{
  "n_layer": 9,
  "n_head": 10,
  "tie_embeddings": true,
  "optimizer": "adam_variant",
  "beta1": 0.9,
  "lr_head": 0.00666,
  "warmup_steps": 550,
  "seq_len": 1024,
  "dataset": "wikipedia_en"
}
Each number is 128 + 24 x the weight over its row's rms, rounded and kept within 0 to 255. Layers, rows and columns count from 0. Numbers have three digits each. The size before them is the row's rms in percent of the matrix's.

# q: layer 6 attention query, 320x320, rms 0.0292, rows 102-151, columns 0-79
# k: layer 6 attention key, 320x320, rms 0.028, rows 102-150, columns 0-79
# v: layer 6 attention value, 320x320, rms 0.0274, rows 96-127, columns 0-79
# o: layer 6 attention output (transposed), 320x320, rms 0.0487, rows 96-127, columns 0-79
q102 098:090102133139117111146142158115100134084138169108123161157098124144142157176123133143133115122139110144145150079142120109101108096131115080119117130109168099158139185110126098145104179096107140146096144103160138142153092172140168115141153118
k102 099:080106136111130146133139137153128116139153155117113133155077090125100136146108185158144142150154127137126109133124167134092091086117137140107117121114160114134143119125104137119148146088073126136107131101130112117131127094126143127124131112
q103 098:121129170125125115133101086138115146161152159115146123106148116138117139129146155136094133147146123166135132146106148160126167144145141152137131141141144161117122179092119152121146129135136123111115140162100122147131122098134125080156107136
k103 098:108139163090086128139136121130131139120112111129133152110165138159130141093128146135120141128148143157143130124156141150124143163114132115110138197158122141126094156121115114103128091077136175123095138180104161123112130136135145089124105123
q104 092:147139153101177081135120123079146120123162092123127139113153136144144092133143128128168121150133123081085112101166070127129112109148157130143119136110116128174152147099125115111152167097151132112142135118107094139112107143119149147104165111
k104 095:161105149111138111116112127125120129088134119120155149126161135158125070145130165114122131121135107095105107136104122151093127155109136174101149128139115138157140121141133108123131124098142104160113141133094092133120123127116113164145175119
q105 092:187116080150092124134098136149137133140168116142087134110120077147123073146144157149140127125118128082119100124129083121122131148115112183122116127163082115167119145180123125092148108134128164132119108159128151119144112124124097099112133134
k105 098:093150107158087103144116119147137139137136134128097131166144111080150079157139154134131079113130134137099106125111102129124144129125100164130111113132138114134147121165117146094140126123143180127085111139117110125143104110143138146100117160
q106 097:113106166107111136081164134098139091172131126123117147165147169116143147134133117121152148108129118127120103139117153117129120105138147118113136126151169121128136132137135119080144183138157112142112112129156105098139148105147128095103098136
k106 096:093114140127143155131092111123165109193148129168125135125123127115134105152078129136134119086181126186116092113143118123142140135187121108129149126146160097127139116135129075117134120143134089150083152103122116134139154107135128108154066144
q107 094:152154155093147159132127108136152142153119119125122111132104138135128116122116148149101153113135125137158154097146102129125140135118128148180096128140161163128124166081121125121132121129132123069095131100139136125131158120130098080125156080
k107 088:113126141146150135137100160142135110123107095143114139112116135139116172123144148086086145118171122110126116165129109099107110139154168091164151137127149152140102126163155119145154144155114107134128115106144140115100126133140090104123117130
q108 099:085141146130082161146113124136128158115137124132131127149134151154093147099115127122123089125139111129128156164098115136131098099148129140130130117114129135126131085127114106099128085093151161136140068121118090082163152147130114118129146105
k108 103:133153113181121127113163147154114170138114148141161139123139162134067135119134144135104142141135107174131152156116151110121138142173108067105119080123139146160122109121102127144106101105123146153123119128108095130143130159125144098143097137
q109 096:130170136155127134106120146172124102147129114132133145147141089116146157143107155132082146114134124084116153114133127153143098156170163116126117099214077163128131104132104126123094161123104102149123159137088143162122106077146129144138123146
k109 104:088158201138143140139089130146121103088140148089103125169132110132163131122096149144143143102167140096124121060118119128197078146119099168125089154193119140133147135145128130102113130119106148131166172142086115123121113081106068143153095128
q110 090:129098169105118174150125175134133090175151103135110115117151136140130135122115124125136126115117155151069097154130162136136106181122137172104160125146128148151117110119114125100115104138152107134126149134108126140135143114128076127139151115
k110 094:120107169146135150152134172118116116169121138149105087113122168141104148119151119147146142119140154168114117162130140120156103145084085123119169126165112119132130159120141092114108127128147135103124143127124120112102092132128091152129156122
q111 098:130145145127145141127059137139129128178096124117131118156146145149168142121137131158124140135137145112118137094142092157129093119143100125169122161141133129116060145152144119161116140066104166145110132144140123161091167150088115122137146111
k111 100:091087131116092140136078113117125095154100127123146105137139144120170104132134090143122119116124181117155162146119100115112088123180147134191116142129120080170114143138125120170144148091125132106155106121142167141104110137101112151109160137
q112 094:130142135122171111117129158153138142117108141131109123102124114149107156120140141124103118106129106135143088124153112136095111142146153139128147138133084121133138148083154147113128134147145119124093138122116091151117127139120154123107160099
k112 094:112113144103163137154148158138166147113131111163113136106136143117093131136152131146131173118123141164114137148143131132118100149111119117129126100126144131178161130157116180113142149161156124104097122125147111107120117133142150148093136114
q113 098:138105132146113069116139174122142153129131102123137097128183178089114091137139120111107153126109146122129106086117141136147055140163113135131156121136113097121114143135119165109145138130177147119175098111134150090129102098156083153137154110
k113 095:091151154158141093143183153100152116140117094154087119100116144134153110112130128149124123125161116149143117154111110113140085136102144138133168110115099084152175153125131165144112145137146144128148109136103102136118115109137106155141162093
q114 097:114116121149094148115155143070086148139116151117159115137129131104164144123098058144136113108095144119131124153118132102153159132134148134094138105162142129101142096133087105106119099114154168102127166111105094145112088103112084117133102149
k114 097:133132147156138117120153131107099158112111160146128120146107119136178182160080121153161133100125082123126131140165116119127141121141095128138136135086158110095158145136108133084102115160163113133129141121141126140115109168122137119126088116
q115 101:115132141144108139125077122110088118159166093094113145121147140111110137124146146119097135143105115172126161140121122113107127131130118112112146111115157049100159089136086134130155103163138131142117142126156169163108106165137137130107114094
k115 101:126115151115141139146110117113129106120158093091140113141127112099171177127126171142139138133130099177136152180132126086110120127145118116138127147093121086095127117123111124084121101164109088119124135104127119141106128173163124160100110144
q116 094:116140104120125143118114134099146090152153153138115141105135138150111130106121127134097140136088114100123105086158128103154109130131173082129163092181120077090142168103132118125134168128142098145112118120135118147123114135088157152114141093
k116 095:101106111115133180141136124122125101085126106145165137106086135153098190162153084113114136120099102133104148103114162131157127111113147073123146126132151126125155127113100127140145119108088125146100135148131152137097109135091143115139106114
q117 092:149162135146093151118124150123136138137092180182121148128141156142121151130112147125101103094113149112084119121127174156144103160161096148111128076114136119174122128140132123129109106086124198104111116146131104123125139108111102129152129093
k117 089:132153124158094128133133143158077152131128153159110107142150141120113177114163154153124136129111137119135108185136149129113117151092116153133123117076127134141092116170180104142122162131119167103126137167125135128092165119102088096116124118
q118 098:103104120142108113167100129123125083168171112160151122125154089105135138113141121163110102098109161137145143125142134115138142112157127095135105109111126157133090115171110080127094132130166175135111157135136104148116113111158091153131130175
k118 098:117105129132110092098083137109082103152115152121131135103173137103179113109161098140112119130106148118155136102139116140148106102141080115115120137122139081107117138149137096148088156177149173138106110108123159141136134097173124147135172115
q119 089:102074158156164115143088122118145115129153117134139098110111147131114120165129151136127133110153101132113150095104144134173134151133118162127176152174122144116144084154141115155114114131132142073160151132107114138147104151121153112098126089
k119 096:126155161106163145096093129106147126130134171143136099125121138134165118099133166160109112124148113153106136085087135078157157132142096148150149186179147132108105130160131109161119116124096114087113144143132140148119133173125102107114107115
q120 099:126154159109141175157103100114080098105115134134125148124136118166180150151141159173128121176088074112145128127169144153101136136125132134105148146135104183124138158131155159092158151116083113152131134127139148150100154132118140112138133124
k120 101:089132174069135175116109140150124127108105147132113095096133085159091124139128111157162095123118085118121099119111138108171120136137107156108095111092108163096134111154157154132163104137105158142115151160139123163116138128106139159123133115
q121 093:136127144145094153112127100110129105170112141079106109148162120133129146127122090113131136128125097163124140149098103117123148127144073160094099134126090139129106177145166103095111152133113150096125085142120146130119107114108118126181124128
k121 093:096116147201138147121145093118154141158165117129128109113134094131156141136168072123161113135158102170117153110146134162149146114095106134115086149086104145101127129136163118131149115146104183099116170178093091132095175139099137124173084091
q122 097:152152098101113113116169114160105130123143122105110113123123123083140119146105158115137134101130173115139170150156133127112127162141119146151147090127130111113146122131143150114127138154127180131112065130115184113162132116163145148111127138
k122 096:155149144137116134106145117122092118134151117108112104167094158095139078162093143143105160134142210086126130141117160142118094124124141150142133101138074133133115137100129124093172130114144132155116133146143144132113112095138145167129137144
q123 098:203164175142133125129121162140135147123124126167161127153132143111133148116129136131099138130128184101149108185135158108161143178102159133133129127174068143114134153090153098136128134133091094098093120147167085120107135107114126118143091120
k123 093:136146089162123113165111150170129109098143133145143099132145131108155127122188081139116128134133142145139126148108158136178137150152179145167144109135097156154126152114154124167127156113144146118128085126132108122106127139110123118132112118
q124 094:079135115111142115137174126153159136157092145120127151114120138137134064143120142112118095124128106168076141144106082129192135115119110144054104115164145135146170131124146127160153090147136100122129149162128126119132125127136111139089140138
k124 095:107116129131132089156111123106128119153109082132137135106096118136169131161142132109098145149102096163158135114134101116155165132127112160102159140130149139098099127163123096128178132163123138118104098137131106146134137122132133133117136158
q125 096:162097134104119176134140092100124089078153110135146085164096139151133153146126148103176133123137096072116148106141125123129102123130145141155106162104091102156079166127140066156164110142107178136128120106151113115103121119102116137130095112
k125 092:150110104142139171095133098147156132131145116137115083183085158149116117075105135133130148140108110137105160107129137156140121148170106171140098109087076163138146134115134105125116079133122135182111120132141112120102134118079127139080090137
q126 098:118137120166155152141123103092154110124131136124155131115119129145161074142099109131121136121145135146135120135153123122109141120140104110166125150151118109120148156106133126126169127174122113156132145107102156138139129120110121095165100176
k126 099:158118101143132094147126124114144142178147137133115164129136124153141122139128060124105156087123113148155123088142097134081132105126104125141100188088131094086137145142137147091128145127110107137107135118136152132159140173117137140145126132
q127 095:098166161101094099116112086122122118128170126093107168185091127145145152163107112130163139112156093122095131109093135150134095128093143139098132123162151124108134162099121128104157132191148129140137133150147113103111124113155104145126101150
k127 097:120128117122107109113103139169138116143125146117144131145124141158105108174131137140130118152175159161132160113089145131116140084168138144085123136132163130095120116107128116147137117087143179149137088159109150113134099135121114153143120118
v96 078:125092145132114144121147143122128095104131134106098125092132111127118113124119094152148112141094104121136092092121140141091165110127083097101121107208148119117151078125169134135134149093127121104126105229137117172131117084156122119151097129
o96 074:127103147126191134127101139126122165132180121123102130102105128087156172084131131120141158143097136118123141092156154088138111163154169124138127125077095176112128127119115081125172119131132101175084129136151120131122092135117126117107099120
v97 078:159132146130120120178102130159149082140083107110158119129142123102114121128168100142132113140160110126099170119154159113124121082120133146115121105106143128092109067119128111130147136116113131127150137173129171141115124119178110140116097133
o97 073:105090145138146135126139086119118155132112094122107141136135079116102135138072157104102130116152140152148107180107125129137170139127131083128159159106141143164118158175111095121121119147146121110120096156121114114124087138111092116167163118
v98 082:143128095130133089158115159100157119102095112102136145138111092148164108099143157079092150110105114158159139102100053149108111146104118085105157095109111159119133124128143072123132082120126102123148126139099145127139117133152165096113133146
o98 078:101133146120131120136098149145111127120112142136131118101139113170112128131137123127123158133128105105127131104165163148122111163135136117124138120130131052125132172123113148101089131119090111167157164131136115193136181154125090158145136094
v99 079:140174101115129143172158116154103107147104147115122150131132100107173138111145133143102117108124114114117130124124135103116156117132173088097121114109129097149136164046102098128154172134112123125160119140132102146108110143145167127150140098
o99 074:132158162089135108109147116119135154152099135112098142133126129149120144165174095127114121132107135143120098107142157160139129090155136149115146113112108125171049120160158175152140124151162146108133139079119123099115107098139133106097118133
v100 079:155205121094135109141085150135090122169145090137158151125129118116121112126130131167124119123149109147167161133146142130122157103112144140129125121183117134138105100165167144124141114112146052136151109154160135136088122138168165123137154088
o100 070:138120117106100149101149146100106154149095135117101136084167128114127121162162108104114121128116108087097129138108150141150133161108164133111103105126150136114168144082100129122136120103131121172098146101105147118129166132082103111114119167
v101 080:099140161142128111099130133114102146132116165091136154120114096125126096120140138164110118114142105161096130101141129167143115125085116131129134105104152105175118172109109150101154098158101120137134134114100134107161083099111135122095124129
o101 075:128129084077102097119172174160167121157165154081135118115084125133144128139102127165164130088123141137186120126132115109184112136126105126134163166132127138112170100116129150136099125102121136155160089126140145141146197106082120110119133137
v102 079:136113152114138122139094100153142116078125144114082104109123148110115172149130155109151096139131130092112145104120140157139140145117102144150138122100144127185108106143121133153163114133127169090113097118159110091151158160167129135122140176
o102 071:148182122141106150121104150121143131152121141100189104122128117143116113156104148168091130119113194137211125115147189137110106156143165101067121209113104170095150107112119143099106127138142106101095101143093137126133135134109100148145145088
v103 082:144169147147139109103149162130103144174124117168109100156124161137122086146137145141095121129116125103117102119141118130078107126127128088093119126183165150086112106156122125135115149114116130138199114107144137125105119140155138119118146152
o103 078:128145142159152075162099135153134115119095141125153151153095142180115159168119139124107129136115114149091141084094143119167149142104130156179134101133138111094117120111146116126155109148119142095138087105107123125119085161141071134135146132
v104 077:096132109163151104139108130132107127152140144101095115118134087099120141146129117144125163169082142136097072115125116092117119112118129116066096157095105117204119105105161130122119116126116121126138104130157149147181120110149121121106140072
o104 071:122137116076105105180172157164122102119132113118114104131094125099106123106134087107082098134128126134167130122115073125127146141129178106162149084133162151144145139179111112117122132160128140146120161137160135094129129122127189080120112135
v105 082:159116092118152105159197115129091086102123154104055135114154168149118126164112122169168156158152121130130119142142110065113125128121150123136153117173138140109140163113137129144114141163105167109129132097148154137131129095125135074140196090
o105 078:128156155119122111169132141098164123115089125134158085119133111115133062054154156111118103141082109128141116208118154172130105171163086141148131140139106119121136129121163118135127115109223125144112129140117122124115085127113159113105124155
v106 081:108168100093153140146131101129133099121136151161108138123134089111129140148130119079116159103134122111135192149181113140128109092144112129115105141104114109098132125146127089163109116153142130100153100090135128150088140113139097132103145085
o106 074:095142165136118076131124121164135107146100161102179104110094113147135121157115079156134126087134094144094138122094107138139121110163150126120126163150108147140113145140076168119111155163111108145119121139093118091118146115118083151115128130
v107 079:118158179136112107130127124106105101129103186133160092139155138129160121113102127111137107108149128140123138176102120151169104120109151110160116145145138155134134119145101163102160149109103078151136120147168107114079116139149154132146160124
o107 074:117133097146154164127153165116094074114132129140114127127162146120167128118120153111139107119133092154123156147171139156173146172095150132111120122064128130118105118125135143102121116190134167105122101141133131171164140157081152161156146130
v108 079:154166168108155153093146093143129139169136100107113148106128070113119107105104121127136118135131134082147125125118113159120140123098150206126129115175161089103110161154100142119161107148137143098113102135114107121130153127136075114114102099
o108 073:067127100130115121122138129167171056107149154121125113103126121129127140137135110116147126106129151098092144118148126138120098133164149147121140097119081139150150116067123127163152153130107130149092084174117144114108151098162147158130110142
v109 082:135119093132104104174114114150102082138159123136117124123100133134149128148124132106132101122127138135123102124144133166108124101128128122120104147136154135130136095094111149109138123124123123140132095068149172126139127150146127158131128130
o109 075:106152155136119096127126155109127135151119192214116129126129113130121142112107105130111152149144140127127157134134095125155090158113123117110114160081193122124097153142121114105091162168123140133138119140129116105099124119138125119098152107
v110 076:156104144120090138097123162130145131134145089107083149146128135124123120101157099089135105154117152145138104111082167097114111158160153134102128104109167115141147079157147111100139163123096123130146116146122098160085180092133161115117103124
o110 070:121130130134131097153102143127117148144169150123165132126158104058088137145149142132145118116102179152163118128135183168117119130131133149158151133138132152172142135129142140134143098131064143167114134117113139098127140128132166116130109116
v111 078:103160120108126116123134149144103160137118112117162170112114140098147095099101122095133126156093136096129104085149161105168072114129174104065148122147150099140121108153145076123142135144094105182136143102096146172126138099110144112178140120
o111 071:154130122156120106111115071126107095178147119122095126130148105167150152114123133138137126124141079151092188138138090126095177115105118098160156112134112133160133108067099161139092085138156109162141139132161113117124158130100145145129120155
v112 082:143116133154131138097120112164115111099121183122105130081137099122136141127125089155154131173139141145141171083122169135166115115125153094100155126116117136121095123105150157097110129108139100163122127086160105133113129116158168143100169077
o112 076:107082093144155101196133097100111162148106117151124116116129105147124107128146131102123124156086104094091138155162116142117160124147138136135129105150147170139051115162148132128149146149137119099175125145111128085123134154118156141132184137
v113 081:155153140154147146114183153151121154099088123129129116128147106148143136128130110126126099089105146115089126161157118089116133097181115105102146153109140105152141154130124147145117105156143131123102102154159147129134195163110109127103112117
o113 076:121074117148129164142120115083130097089134149109137104125131152138110136127152110159116172155128152170134142153105117108162125151096162117137121127094095109157087140145095132118162082173184124115106166094133098146141104124131167124156155120
v114 080:138136099151152104132145124151161104140137122108143123140112130108150147141100122127164126133127109133125090116160138101138146107124142101133133119080090109126137148069154142095153136112136111145137140159093111131119090142153088133134143128
o114 075:116118127067180137133097151127108112151115117152102134118161116142120103167119114111131107146145136152127121089091106125183117119133121125113158134119155135083179115135152119145134151142146125117143148188085130121133128122140139153143103143
v115 076:137108120148117140126132114097188122171161094131172105162124125112093101127159107115107115138163144131086133145129090115084081110166138111130144139182109098143092119084117105133163153133143163113089121120127147136161122163126148165134098136
o115 072:159133156097121124112138116154141162094137127157135137113083112130126136206117155153160133105104121120129141097152121130153134132133129157135137123131131110158105155130112121145108123094090147109140133137101141096118117088195115113124126144
v116 080:140123151156143127135143123092099098117122104057121137120159158146165139137146132108104088149150158153153140124145142152137135124092136142153128144118090119173120109106135126124082164141121135159160165089096119150057136115175146149105123117
o116 075:125098126146117129139116118130105144160155141136102111095125102149132121098106152138159124126089119146106073176145126121119122104155160127123128154091113148106062160143142119162135081164145137128103171147124153092144087152103135072123118146
v117 077:139102141110122137111103116106143142116151097148099089119141106148170117157125130131174171191137120127119104211136122141090092161120104144147104151139093131141145094143150135127119131090141148125116150127129105091116134149126137127097139124
o117 070:155130159123119132121156122092160084116094128139114153135143122167129113100117109141100151176155125152108165053096184146172117169142129120141091150144134139107145137113170135135124106127101113109118126121097149118113124083131127103134116138
v118 081:112175085104122116106128091144124093109131141180131146118122133132131162127119129141115127113165135173140130115121154147155111135148098146091158129129119146110143079129128117134121116158139119137153187152129089123145148147113147137150146104
o118 075:169135126153136123123140143096153103098126152106155113090178139122115152095125167127112132168078142121118144126097101145092099153123167119102115119139153114148141110089114155159148106106106136148107117109116130094143137098125151167099148138
v119 081:125105087125171132090138112116122146143142157109130108142174138121129163178143171137127145134109114129102123140196164159145128093154127119163148099142135137155102088153164157151166160163119128122125151156133128125115117176115089124164098088
o119 074:081135134113103133131105132109165128143146144102098162130113100136155137121102155160160116153142143112137171100133134120133124113133129141125125153139129131105092106102132083125159095112139113126129120143113128099160101118147131180070132143
v120 074:134162130138134158170085111134126152110110120126165086136153125136147130120109132130108140150149119124143103202127126140120177138137125129125081096161106108151160160145166145094144129121167141114129159121121167122091143096152124134121105115
o120 070:135133146123150109107155127145083067124166139154118144103122094135120142164187130092117190147171117115141124110135123120103116104142139084119129158099121127092065113122087135173112152165143149132104111116108147137155116130148131123105155155
v121 083:156148160114117164120117128145113124133151162117053151149111134131130107129110124163101132116138111146161113104095097130124142131141159125130151130149094106094140158115128146166100165140026108114130131121141139146143116139118145112158138089
o121 078:079142116115125125149129126145139145130145088131121120103148149116109166118161107136170105120150125089088109133135113113126166176108093115167129096096107175131142133096075087144108110144204158131152154165101112098120145129155063139124104158
v122 081:125129072138131096102153144124160143123147127121136120132151092120105126120144159145134110144161126119124139106148108159125136122104092109118096137121091086159134129115117157118103111147118093131129127105110160156119162112140141148113133105
o122 077:169082126133140108109134101160121100136166104146138088116115149171169093166123130105116134112126131117126115133080143132151118089108152154131135133148120138146100128131128119134131128145152127117127173111131140125150126097097156113077114117
v123 080:143136149145160119151104134091065137147150143154117110125116155124139152137138104128119154104116131130153151123123140071163131104064095092118117150151113121120153119158103150128118107104114106113105137160127111127126165123122145133120134140
o123 073:125083133149144126109148145169137158157122113154083091118106109114147115112118139129144080149134112102104139122123106098125144127141129163153139101127111111095130122143126128113129111126124131125201171137180098154140118117112114095122144154
v124 079:134136155118157140147165104150169156149116139173131109154108124147091117156151078143135124115103154107095114109134111125113126101123134142127079140147146121132114124142167139128087142147147127121145135129117125143102157117134140111141159176
o124 075:131153102174119115122132109163151128131112147133131138103105166156082166100128179082110120085127107132141147101141108133141116127171121160085130122144154119102062126113113074145120109172112137116122120135129120128136108104168126171145083160
v125 081:125104123125121091106136136170107153121137136147167129119106117122126170174105069131157102123118107096157128170107181075105151129123159118191146166140137158107121113095125136071104115153093117151129125139167100112137150126165149120154163126
o125 078:122146132114104126122113106130122101136140125144170153138107116129154135130158155074144121104073126135087116112121131111185148102122081105128115156161130192150105104156158095111173108131145139099137106141088140092103123157105096136136135100
v126 081:149124127148134123166089125162130135131100104144114121139130087144125081157129115142137150089124112118126125108110151117150123116127162129102147166148121150182137158096109124119150158110116159123103101103154130159140113114164122099133103082
o126 076:148149116166154148130159086125123149119107133128125144145111147116107145095137155121144105131120139135160115132109088085132173163125154147138165120096140151133143124121157139135126145094123134091134111139140135105130150146117153167131082163
v127 075:089107130195125108109114114112123139108104094139113127134084118099157129155148154167113133123155134139121155099172153111148136161143151135091109105105119132146161140162137150108134110132091138154136140165135118128113156161168132123130096115
o127 071:096124120096154145113136146129102105178146155150150122156139143100067105150089080107106095131095083144117119087142106115182163129125120103161164132181094147122136103196069089111147147119112110135122131158168130122147136115093124125139156157
q128 094:110113121126185113129151138125115132132112088104137119100143121102084148102139093134112132141104150102168115119127144154145101097111142121163132142096170061140104125165136157127168124143103090148148148100128142142106107137164127115137082072
k128 097:146104119142203102112138121115116160094100106115131101118137126108122135110157112155094166160105146121159118153125144144117115080074140108188120131118156109131097115132147133114160160155085080130162148121159156133110124123161119134159082096
q129 097:109134125096138092129135132169122143130124088113165153122136091125099100126149115139105141109121150138138124086129156137146132120109140119113105179096156140131124128063131096145146130142104155125102090167127153097123135128142122151133124111
k129 099:097158114101126099138147126161158131111100150109138150115123108142099088159117161147137133150127151122141120101138186120132120116105151120113082135135140157128144137073120084157176126125119129119100105158131130095147135138132124167117113124
q130 097:146124135193104114115107091138146130122147129103135164089117127145149119109113105088104129109097109117106158150137119091146149112154148140152102114084106143141150143079136111110142055165150124136094134170120112120111138134135142131174123141
k130 103:123146110170092145113123121119138120102145153080108149089130104141124140142099100079131140112088099167104146159159155108111168142150145155150109079129109146134168157084150106114130071160165128164141137161111116125111129108158142121145124150
q131 089:125160121096142133134072131154098144146117160153101106148147111129121146167141158145137096127126120101136138124132127106127123107161140160115128138112137130148152121146084165117116153094130096155125191126093141106156151164148152162114142108
k131 093:131130136097142113144105126153135153126095125153121106163146126145110091134140136146146082137124087085144107139119130108116094063160127152087142113110126125112127135146093141168145135087123124155157155128102132114122136188171147129116120117
q132 088:122106114140146102147138109148122102140143098110149159153137127122140152132156119091162075165169110162135169102127110133126153097132114074117142185137170154118109122153115119107083180162119139174123110107125117110146149114130089152160166143
k132 092:116124112151109106161123073101149111112105101129157156167125120101118161143156100099166093158134100147147162154131117137123146086120108084139119169149144176115120133171152121102128114133108111156101130108133132113132134114102119148116161137
q133 091:084155092117120091125161160137164149129124104129094104119094145119126112123098121105119139149114134116120129099111141159145157141137117136139162119098079123132132126154115187162163086127108128098132121126132128174107120114079166116123117158
k133 096:128143111109111090120169129146138134133147128103107121139105147090181093148119124098136134140156166085123131104121123151125142092105120140116152107114087110172107133125089153142133122097083084105143111096127130143103146134096113131127127135
q134 096:116114103095155161148116112091110130141112163144175078120097099120142121116111107159097147155092124136107156158113169150110113112158141095186123148110135141124151136123124150143138099118137135094157108137091131103090120150133137116117129125
k134 100:120133131107165152138105090111101142159114170132174089090127106101149115124111119154087139134077135155118154127105158120102144128181140084165143153157157123091131147129112158143144113151148126125133129136107155121116113170158108132101115147
q135 094:135201114089141140128116144124125127133102090089157114096178132122118154137142107101118140107139158177168146175137121124128134121176157111081121101140112183150104181122157129138120109167125093131132141141113124143114170090161058172162135150
k135 095:116162136068126143168124117119149148133101073116161114136136122145154142121149142107110123096126145147158160147141123092118081066146158096087163113135101170158119159136163142143138122123134108092140151133133137110119146094154087166140137164
q136 096:135118101141073136141149136158137124127108113136123055175113125132137109127127151132133138118133137175095153134155094105155108120145133111173123134108145162157142127124131065099104134100101128123125123116145156092126147132150125100127096087
k136 096:145115074125080140129131147156124155153118097114148093151107084133140116155139158115165105101115171118107125104157117138109063156120130109129141152118146144155111143135124087109133142149111141102109128101160141120139163163159126121120124062
q137 095:165124125127073123144115093104171180093131157140124139173161123168093082132130141112135134075105085155136156142113169144101107097150100151157122117112106108181122168105160122149143115104127147144086123141101127119110145142085175129141121159
k137 100:158111101138108148112165086101151151113137158135149126138168143134064092110135113091138150068115088136149175148102115166112142097147125127189102136139120131162134137097139126165147106086135136137082095160112115141115131141118159118133090159
q138 093:148158148170157144124110152141148174140124099128078103143114118100164099122105119139115152115139124159135124124150120098159162138152129101108086147166163118121099118154100123103128130091111105087138117152152146139138173164115122077099135159
k138 096:113131123182144164130104156162118177154116143134090114135088139113138137142117112115085137115174134187102144127125146100170163133148108117130112127142179119119124109130087154072105127111125088079132125132158117140141161139115122105112158148
q139 088:105145135122089139121161145181149130114102103110092093127137168149081120117142090110104154134127122113151129157118147125147117106124115118129080097125102123116141105114115114154110145093112148139149090161145116138145131122115093133143126066
k139 094:123152117126089146128177151164142116146102132092090082132135145154059121113106128125097156151149131139144157140103134114135148127161077103132102091129095114141139137099122138165117143112113134158118075174151127112159119133156100164144144094
q140 092:155133115107083132190136121116165111099148166142117150113175127129144146127094155105074153153128117122130162138133076172091144155123089081170107098142097117111124138156128106126114139131118135131104131087160105110109107137143117137098126153
k140 095:156154122126071122179152095105134128096149140129085137123149138084147124153123150102090147155112163080123135136157084153107134136122102099188098108154109122107130128160102116128118125135098159145081072092148135125116135120136125161111112182
q141 095:110080158115079114111104120122146116133149102132118110118134162109182126149098134108140105145134123111121153150125110152135178147147180155121118109109139159127134118168127117125123087123126157088111111109101099094136146146112127109125116126
k141 099:103134137116096102092083110099148111120133121123126142094149161112134143165125122115155102167120100128092129149127099146107202166155164165131133116131137146126131129202147110121125109130106151119145145124105108120123168128129125119117122126
q142 092:145144122182139114139078160161137152137146169131121145126124103091134129090145148101133141160155162092149131134162124113101150143154150144178116080130092134153089090108079117159142144142160140108118144122108101122133109173109126130104090108
k142 090:144148155182134121129145136141155128143152151146103116154110103094109120066143147107141161129124145119147118146156126135127135126145188146174113111116088157142110138124100143153162118121133137100127132148095111108126100137103093134083104139
q143 092:117137105172149090158107119122148146113133100159092194109133096126114124135112124120114108121139116140106081123099085118155090131090140135117082174167121121128125107162090141101146138134116097122111181118125131136149169103148140115126115106
k143 094:135155110171157102138076133168121129132113118149097188096145104157157112155125121118094133167145088152110100111105100111140135108150141133146076165124119120136128102156095141099119105095107120146118140110121121133120142081148138106124093113
q144 089:148131115152131164132149131128117132113115120098112101147117139091137141132109159114137091125094108097121139101173086138156132126123154155130099156109116144149118113180137121122126120112125140120141158153150128131145154144089093137134136110
k144 089:123098137147133140116125133101135143110142121112121089146124099095114152137120122102136099120116136089126153112161070134108159139150130165130097164096111152124108125145147116140111105092108121152158143145141120132125148121098108115140102113
q145 095:111138171120126108113087139131138137105109152089143118144106098153136161138115100115166119134172152126120107108117126172175103147088069159122147157111082121132166159111119149128083080129108081133141153076120121128141137150096164168175171092
k145 096:104105171108117114141100104143157122113097130117127115128134125144142139114086072138127118111180101117167101091107113164149110120082113147130148143135077131138157122128122144088106078100099074147144172090143137140124123169117162163156164121
q146 093:171105152151163105129097102121109114134160124102155129150138120148144176111107122127138167123086124147088135131153100133114099123109117146098116126103136107124088127131120126099161134128143127140121147116127146167098153114144104120135147113
k146 095:166105141145125112121122137123123107115143092095147137116141129155163184130119129137117140121095129137091149126143091104111104122106116120102144113086153106125096114116108140090190093106128134115114140111126155159101127109136100101146150103
q147 099:147158137119147147117140094122110143129153113097122167199091133148103134095110133145138123123165078157148111086085075085096115076164104139122123129122116122114105090112143134145137156106109106155157130121121110127109112123119102129074118129
k147 097:149139125142146137141150103119107132099161120094133152189079141137120147125109120121117134113147084153117130108094074110063112142161121129142110131135137135118116102135112122164155146106107096158138133090104125130135101133127123121067144092
q148 094:084154118171102165103122093084132084118154119115110157126120128128135124111156116122118174114138140132149121151134154079160074151165109102117110122154113119142137098089106089122128125185152142125176134163110123158111124154145110129128118066
k148 096:070143143168118190132130146117132093144118130097130143121114143129153111151161105117091149131161140140145154145117146125157104158159136098132099079151091110150129116098152097145119127165153138126150157166128143142147137154154111128127115068
q149 101:124134093145128139133160178150163083141124148131108137144116154120176154125131107151156121129102171111155158131089141124132120164144118122127100083138167111134163124115107135150061097136130145132111115146152087146119064132099139110087119088
k149 097:117143080145131132142168159139168080122129135117099097108102145105134149112106100151133120128143141152151143137128125139175117141130102142130138097114140119141137124130154113148099114156135143179131132139125100152106091145109138110083118109
q150 095:097184142119157158166128150123168115140116168153150119109115133115126128127129163122119156157118132177118121090119168112111115104107117166142131119164126129138124120135169148173149150113112126121104119162120131101119109125120162137149126121
k150 098:092148130093164146161122158148137110120144122140159115084139120101116109147128138128108141116134115151144165085118122139143120095087128153141147135147124111114087118129171121168118150114124104149092100158113133122130133141115149145143109111
q151 095:112130130168121113145118146135138159121097128106105145145096110135115099190152139135117123152124153134128175154100143135101136122119155088116133136099113123113153076125117154106136066070159129125140127127143142140095120137139108136119137099